config = dict(
    positions='rope',
    tie_embeddings='early',
    decay_shape='linear',
    doc_mask=True,
    steps=5890,
)
Each number is 500 + 50 x the weight over its row's rms, rounded and kept within 0 to 999. Layers, rows and columns count from 0. Numbers have three digits each. The size before them is the row's rms in percent of the matrix's.

# q: layer 17 attention query, 512x256, rms 0.215, rows 276-319, columns 160-191
# k: layer 17 attention key, 512x256, rms 0.217, rows 276-319, columns 160-191
# v: layer 17 attention value, 512x256, rms 0.3, rows 256-295, columns 160-191
# o: layer 17 attention output (transposed), 512x256, rms 0.51, rows 256-295, columns 160-191
q276 113:555515544454497409548493512486564474510562441410555476477521549441509478493428562559532410458525
k276 139:479466489525459430588467509471504482392540550514557467495446514468526545472445545500516431553541
q277 111:541468505418534520518519502520480521610513524592530509551410512375480487554579600440420402589511
k277 120:551439556416504515474461522507487598632506470496439583505523512439468508560574469506484615546522
q278 106:521499470528575503466469427542456491491566503478531566422491531499441574589578499436442532564523
k278 106:550401606501580501431525401505489518524517534446524523467485553556420477625521463437563520468482
q279 093:453501532584413565420504469483459559470416443511464575466658440522504436456475531494581558488484
k279 101:475505642474476514503488455442478531480423530514507430524491454473501517550447532459513431469515
q280 086:566399498512504496529503421444404437538497474527472442438497519546558499485495548541498534572381
k280 088:557453494479505517512467498474461543463594522410434441445492516554570422556441574587370413561486
q281 083:412479503466455476472582558512424451494524483466455473536458591471549553498512558535420449517430
k281 080:427458372514495523476566508517451493488516470399430433529459481411587556451449514545485473595536
q282 093:621460493598492506508503421484478524551517404607498531608444557516527364410446551486484635536471
k282 096:518482533510476484522460443527573611553429538552511523519490508532538417476457418463487528442568
q283 100:497458490443539479492493505346576453526479555513546474409410482533459662549518438486503472507551
k283 092:536481524436523484520516541425557403511577403547464592441514522529471615544488516454511489454510
q284 100:516553517465504517538543367550457497509600473509554476457545479546376456477424438533591514477540
k284 110:479441518438507502588477428467530493436542457481515551375535598647488522511461506479597570538596
q285 098:511522495439560463469493520446482475457555495513498526468480493513501537548541451468551606513442
k285 098:496440430446526461462465547408478557464460459490473529552467502489503493479455508496528524439482
q286 098:601434542513511527465472436461562515485469445556497553476411497532480451549596482478400514515520
k286 090:498410500516508489522518469479495514490491509541508529436471523480478544517576509517460534526492
q287 095:497511581362525492551469570443584477480364359527383520577548458544490596545447561528535501472500
k287 093:538575482396511501587539534440493516471527444475544477557520490437473562474450491506532429488476
q288 091:492453490487493500501528538457630479576578569537450432483451553534505455535487533425461502475584
k288 100:548490480483519517455429478503610578601503518519447496553539549520514434497510494484499466503533
q289 085:485477495499497510450427390466595459514556593531542499507495488529555456526552536490509539535531
k289 089:498512500546563421519444443468527473494532561453592553403497471599610450576559631480557440487446
q290 100:508551510474565559422567432447415515555446422480520575418430565478569599463529479548507519526461
k290 103:514493525408543513466579508445467534482518507416477560420529615548530541474436446554490576518503
q291 108:486491520395500478485528531462600491392355601484440465461518439517521489453472471536509506453554
k291 114:483568474482496473537527532505403468438534498522478453434564508527524495520543517556455482447460
q292 103:438599602511586534484472461499531587585446457488440452489518532487540576471560425479567512454557
k292 104:466558648459567489467555568453596521538491463494497526458499576569474617490572415481566480473575
q293 091:520451417473421466546492409449548465562389551521535448509523530544529462516565473428543505560469
k293 090:523459491422406545534474459502486549479529517511531577495559462598562432481571570490485427429521
q294 090:432464466475417478540489527595445557462490399503487447480446468519496540504558532497524490529473
k294 094:470369479454442523543521463599537481417397519465360437523452484514525537534507574531475499475616
q295 099:487485511646525480582435570460505520534428528529509469416564477401504435475478480473585465617529
k295 102:510524495562458520533430429389448476560462573580474442516481436481506476427537481486520457591461
q296 094:468524469526490479379619457558579477466411565576489480529461543571486473501513532454474480460481
k296 094:493543611485481577444462433614543529421480514530486476527403450472545516559481475511535554508468
q297 096:557471519455551494592470461453430569505470500581523467552509490479525443564516528504549562595448
k297 099:569433501519521428558448524495444468450570611485547530498411466497564498499495594528472479540474
q298 093:543503466401398514500555578473474543522466459581496502427459551500463492463497487546433533394590
k298 104:585506439421479513448527574415475553521501535570501506491489592457478543535624475462454522492505
q299 104:645439517466515499571503497440543500398579475616595463538492472518455460488507581518483536525465
k299 103:528463424560518493539484414419501492542475463505544409583456508468402464429514573538520582491531
q300 113:477482460429496519550439531438510408533522416500555396441484592502521468570513403543477635469507
k300 103:554490382424434443585450505473529445499562423399513461379491543543539543463500452489543494516624
q301 106:555616419534402480482481556559378498521564557488566480543431439406504512526537546531444512513518
k301 104:605588431614474476473469555583404502516529620428485526553531511556519445487498500481474563513493
q302 095:531545501546533445376446580526514488498475592582508566513623418553495531532471490429493500475432
k302 092:531574541500507574463425525441577555526549446601576539562478400507427508546494544483539418550478
q303 097:447509514546509474542396510487476504509421398433561415519471533495490488536585485519553477573497
k303 098:418493559544500447469476496477512376562500500459558351494535500471542418463455450503482534421505
q304 103:563483399420539404509472455529469519448515425604437585563430379504523462471496521498439547561567
k304 101:529520492455499508449427502551437547501460543586362499523519457483412422538508469536541629521565
q305 088:546438427497488476523472563618534484506521571455459559483510488469549566544484405457471565531528
k305 090:625548481457551422564531492594461494521606518402435540484527433504435495580475528396522528515483
q306 109:461474518601505597489465453562386501434456472503487541394507531458466453506617591472412462547388
k306 106:445534645436552595370417467518476567494480451495404461490584542514463464502567469537366486464427
q307 110:521513513457513542505464456465565499497445528551542508466466485557404538497529488422519516466491
k307 110:488422621386507510521519497559540580435462421568530484422460428571397574584549561514531556412447
q308 089:517551451441533541495482478397462499416530440544621578499474486460457507482440543468458490484431
k308 094:622520467499433530540494478445523438445506484496486578530477495557492544457449518488437556405485
q309 102:374494479461450514559573550528415487515500559618447518507568430548455491500569587444507505486544
k309 103:456463573355550489501494485490460520538422577592415575438529457447507467516623598460572492455519
q310 102:530450504508573471501419520477502527466568549397454536551530476502522614576570550573534502534471
k310 100:458550525555549509485427439503562568544499498349435516477491487430526577511510528494570468572471
q311 097:465485577494578545420482559520522463481429417628456563511518480528394473586490555453476414499449
k311 095:472499602487540542561441478467479569467431507517414472561410514465440513538514475503530387477357
q312 107:566465474455528563563400485498528474571513465547494547473432484518520496508535528461523632582496
k312 103:603489596465501466532509504486491525529519501521575499458574502570415448558408529437449542446531
q313 096:496520504449604492469557571424460403542555551466468528438529456452570530452438479587517503552455
k313 099:536495408488504478548571561441558455468573511498485527427475456550536520462374378458495486582443
q314 096:530539416518579469446447414517578470513587501517539436407454534449574546477537490492503512543512
k314 098:506554547623491518407450444500627425560566456527407484451481501535479531491501445513429501516523
q315 100:442479576551531452546518532444439538524463525443439511454567460527422451530487417422524505468474
k315 108:511472571475501480537473516481487623612426435553438593438511449534470445467508521496553525418477
q316 101:494563580587502533559626411418495567533474489447474498616499501589559456440536436488584483488496
k316 099:458536535487469585535547477474458587496443489524512604424463491573582436433517433464549589429546
q317 094:380468618532581444530590445451505564555569563483509486502406648497539526486502503448569527572510
k317 094:436407534520605502418511502458503560541491476481467608492503630482557451419450527504561550492497
q318 094:440521573579607509474479526529514450576461495487460460537542528419500426440381486522594577484523
k318 093:360547564546571517443410489505538534467537478538489414512450527413517492460430440511576496584489
q319 103:571536428427536517531409520512616549515475529443526533545521470544440492486442476440579623460433
k319 102:575488554422538513566453526534627479488565380538566462533502511592438532492423531565481543419509
v256 110:490507442608457582501493533445509562537465429459545459573495521527418550493500545436469493460460
o256 109:461510433555455533500485464417533550583545492443524552570472472470516546446541466468501506455477
v257 107:387419468470514509466554522377605464526582458505365552566449491496480551540487546490467485493484
o257 107:525527569427500413450433559533655582470477539532523561548482483475559524533544497452433558496443
v258 081:490412504338587490571509430460488542489390458512538512547583468494562504475509424514443466416480
o258 086:532526541419494532525458505501490463529491382514498505480486606600566600537554492481486484419476
v259 093:464478492513515575445521522458489518523495473434514530551437486486533556461537440531581517507571
o259 096:559489463501585480574537495466469469486483511514509552503503460399566483576481424473486543525525
v260 111:460512474567467511290514513507455510499448467465453479471469587528537450506562498508546451472544
o260 104:605543416535507459447555417566496475462534502488545529459514572514596498448434515612491456525566
v261 092:478526508476528487369406493538523456468476478526542474477550546516560502481523474503507530530452
o261 096:541477433472512476444518553451477410490535528532513462498628501508487472522483492549465506516515
v262 108:378470492449465471554435594436474523513609487522491516507489438504537469490556474652614596486426
o262 105:441465544447513520466403568449557473545506415621510460478532524570528557439462520551518480508454
v263 085:503426531462513479606495487494504492505445524482417481503505418533500549515624523531467572454534
o263 086:472607593515543504504477423468539548627468458455503417528543489461564579525431546562563428493495
v264 101:530510527621546521478498498602514458503503539550408374452471551439413403557538451590447546410485
o264 103:595510502621470522351540493557466518571501529532499455485487559527507491503431467557511444387510
v265 094:455464426496459505529473520510459478451527484561586487498515472525598577449431531612550525621437
o265 101:487522468464503521434508542518519497493445488512513490462538498488570516463487491509532533524480
v266 100:412480527493482555411497457484613535496491513421550501521524543491526569540496479586512472524515
o266 096:482544402407463466389538489474541524518545454518524476524522476590474478533512466511436545408455
v267 105:402505613473566522506518417469528560425539459489484585573475439582496567529495500488517480480461
o267 105:462507505477596454490585482538587496464503423502563649525516494491457510513540485481641531466481
v268 094:636566556516443568404420485480445461559478562519475446565480515491465468459506491555490447508548
o268 098:559456498492447555488428392517412429522471485386487589447530506504492440474555529508486482536548
v269 089:502514507490501586514552478540558525470502509528512577398484467633511524471535391434519540550475
o269 093:520515591538512472590436460484516552527518515558489469498463481541492556433512529453488497537534
v270 103:499472480455424498400504485548489498586496410397441507423544477574461521511480552537452517533518
o270 106:582621432584516557437546547521456466445450533484443532388470546520537476502483512505485438535492
v271 105:478486484541504544456468544435418568476447463445446547554588633533491498421533500595548547549623
o271 106:461469475609503483426479514380488486580497434518496541479566597431497506394490470532529507515515
v272 103:578450564483516592404436499462486514499493453565366484520528569502512501502420501558433504480477
o272 102:530508489524592490446456450413364535506405508562512549533564492466587514581468603478512537548477
v273 105:446508425500516374504435468597530567547553549502515465482463457443449471529464528466472546495366
o273 105:454542510416539518512480407556482531560588503400432447430458503541418498450501527469542428575378
v274 103:458581464573545460464551479495481488556465553522485462505462629477486412469469468470538420609459
o274 106:516475481532595423515543538507448410466482549528359465441599512520555415466557542597446451489576
v275 101:473500541548467436396455516497444464494507426503550533446512493575547399538455524606523503411461
o275 100:460488490518468373498437498514470464565533517461505451387464603493564425505473558561433591476506
v276 097:568506481425429478597485513558496517566470540530502443493431468504517473513535494428541435442464
o276 095:458523517514555482504436546496579476563555535471497451421452532479496518470427465526446447459424
v277 097:445460502520608474562498553482571580530515572441570530381425412458558503572553469512486550519521
o277 099:437483570526526481488438559476499494599518519458505525489478531552527507459513542503426577442516
v278 102:451480517468479554556430466520579523529513434488563505437479477468438607430470467407501543556479
o278 102:353517556519486544494529450544617566563482461517478529528466412493441532515453550434445451593445
v279 108:405567418472419495470427546606540538518563477493471420594524460491604577495484567489507547562332
o279 105:528487485454447517448459546504431600427621456574486521535505437475496498461522490513504509531478
v280 102:492490445539432458446532345496577572447532474516530539541456490528535555358493395543500437457531
o280 108:527526445537479506448487413523571479552479550546491499477455441480447529420537382570490507486454
v281 111:335550481484511529417444492507456516480557498403463610652568497529573537520473513429551494460427
o281 105:411434456508502452424558545464483530423480488480557495608446365515597522497475483533532464495475
v282 103:513506454530523600528475486568440572484411523520531585591548435527509561458508506512498525457498
o282 104:523529493604457473550576553582484514546545530469552512526409517490501510473448465561508494525545
v283 088:476520484489528588460430478506504460439640448518487441397544555434480534496422522441415498539478
o283 091:493406490462566523492496489463441616500482545445458522468411527520468463544492473475459520485582
v284 107:596556526492513536482530519465523494500494479505492458446514429475455476548522487503532549524556
o284 106:558559531538455552517522514536539526453493600410535630443610485479497518492470546611461476470530
v285 107:477454499543518554472463524530542593393480489539491479387522625620568462462500489474469561559457
o285 105:462581527561542535508527481453478474436540571538455589546568564508495477368435559584491590573378
v286 090:567471481491500493480542511498510538492420473462502506502506504563349531470434487534520556475613
o286 089:471588438502527497439586554400482481508531477433448518424530528516403527412453474433480556503519
v287 109:533458431453426459521452484574393512483563566488552460319486542455506607477479511533393481523501
o287 108:479465409529494546472470455571462433490467580490554437431473518463440530416388549526492541461463
v288 096:490525551512520526540461442517504494460575511533571389523471475483513544469440502452482541544456
o288 099:508494510584593515489514500504483577508482596454458450529471488611503534485431472502604507401529
v289 094:488504525470537487502505502501521529542482530496437424527565456418489453479507433443459548525559
o289 103:427515500549539510524472473483498477495558475398430472511527537522556431495485538472495407450452
v290 100:439476424465479451430496553499499464527588468462534512510476471492467389480555433527457488477394
o290 103:384470469460501512460480545576561432514603460548546495513459490530443448506525460466516564539517
v291 099:458491463553542457572474530476489545466559500406520442491511451444527456506481436466468492537445
o291 096:461507485531463509514566525470544583491470542511476553582485528469496549420477406378515502521479
v292 105:554389400552430433456463453508450493434535533458376434518501562560522416477446441500518427444517
o292 107:588561455483502517426571394464460448501483470527494553543447537477462415583466472426452447457428
v293 095:395480447448571477566421458573504476468454458492484487508498410466532534540458504483391461536444
o293 092:403526439555562492517462522629528437458604538465403475466526520437572498527577509429474494455515
v294 087:542492554508545426510497501378512384604505552628433385516486524497428475417556499527452489525400
o294 095:583507537476510457470371489489574480652435557499545552498485550446462518495522533519521508561486
v295 093:396508484475441483450472504503512576457592535462542452648547616593642429489608446579454522482439
o295 095:533479469616507532449500522427542368479572426483536506509494547569559535541535485545419514414405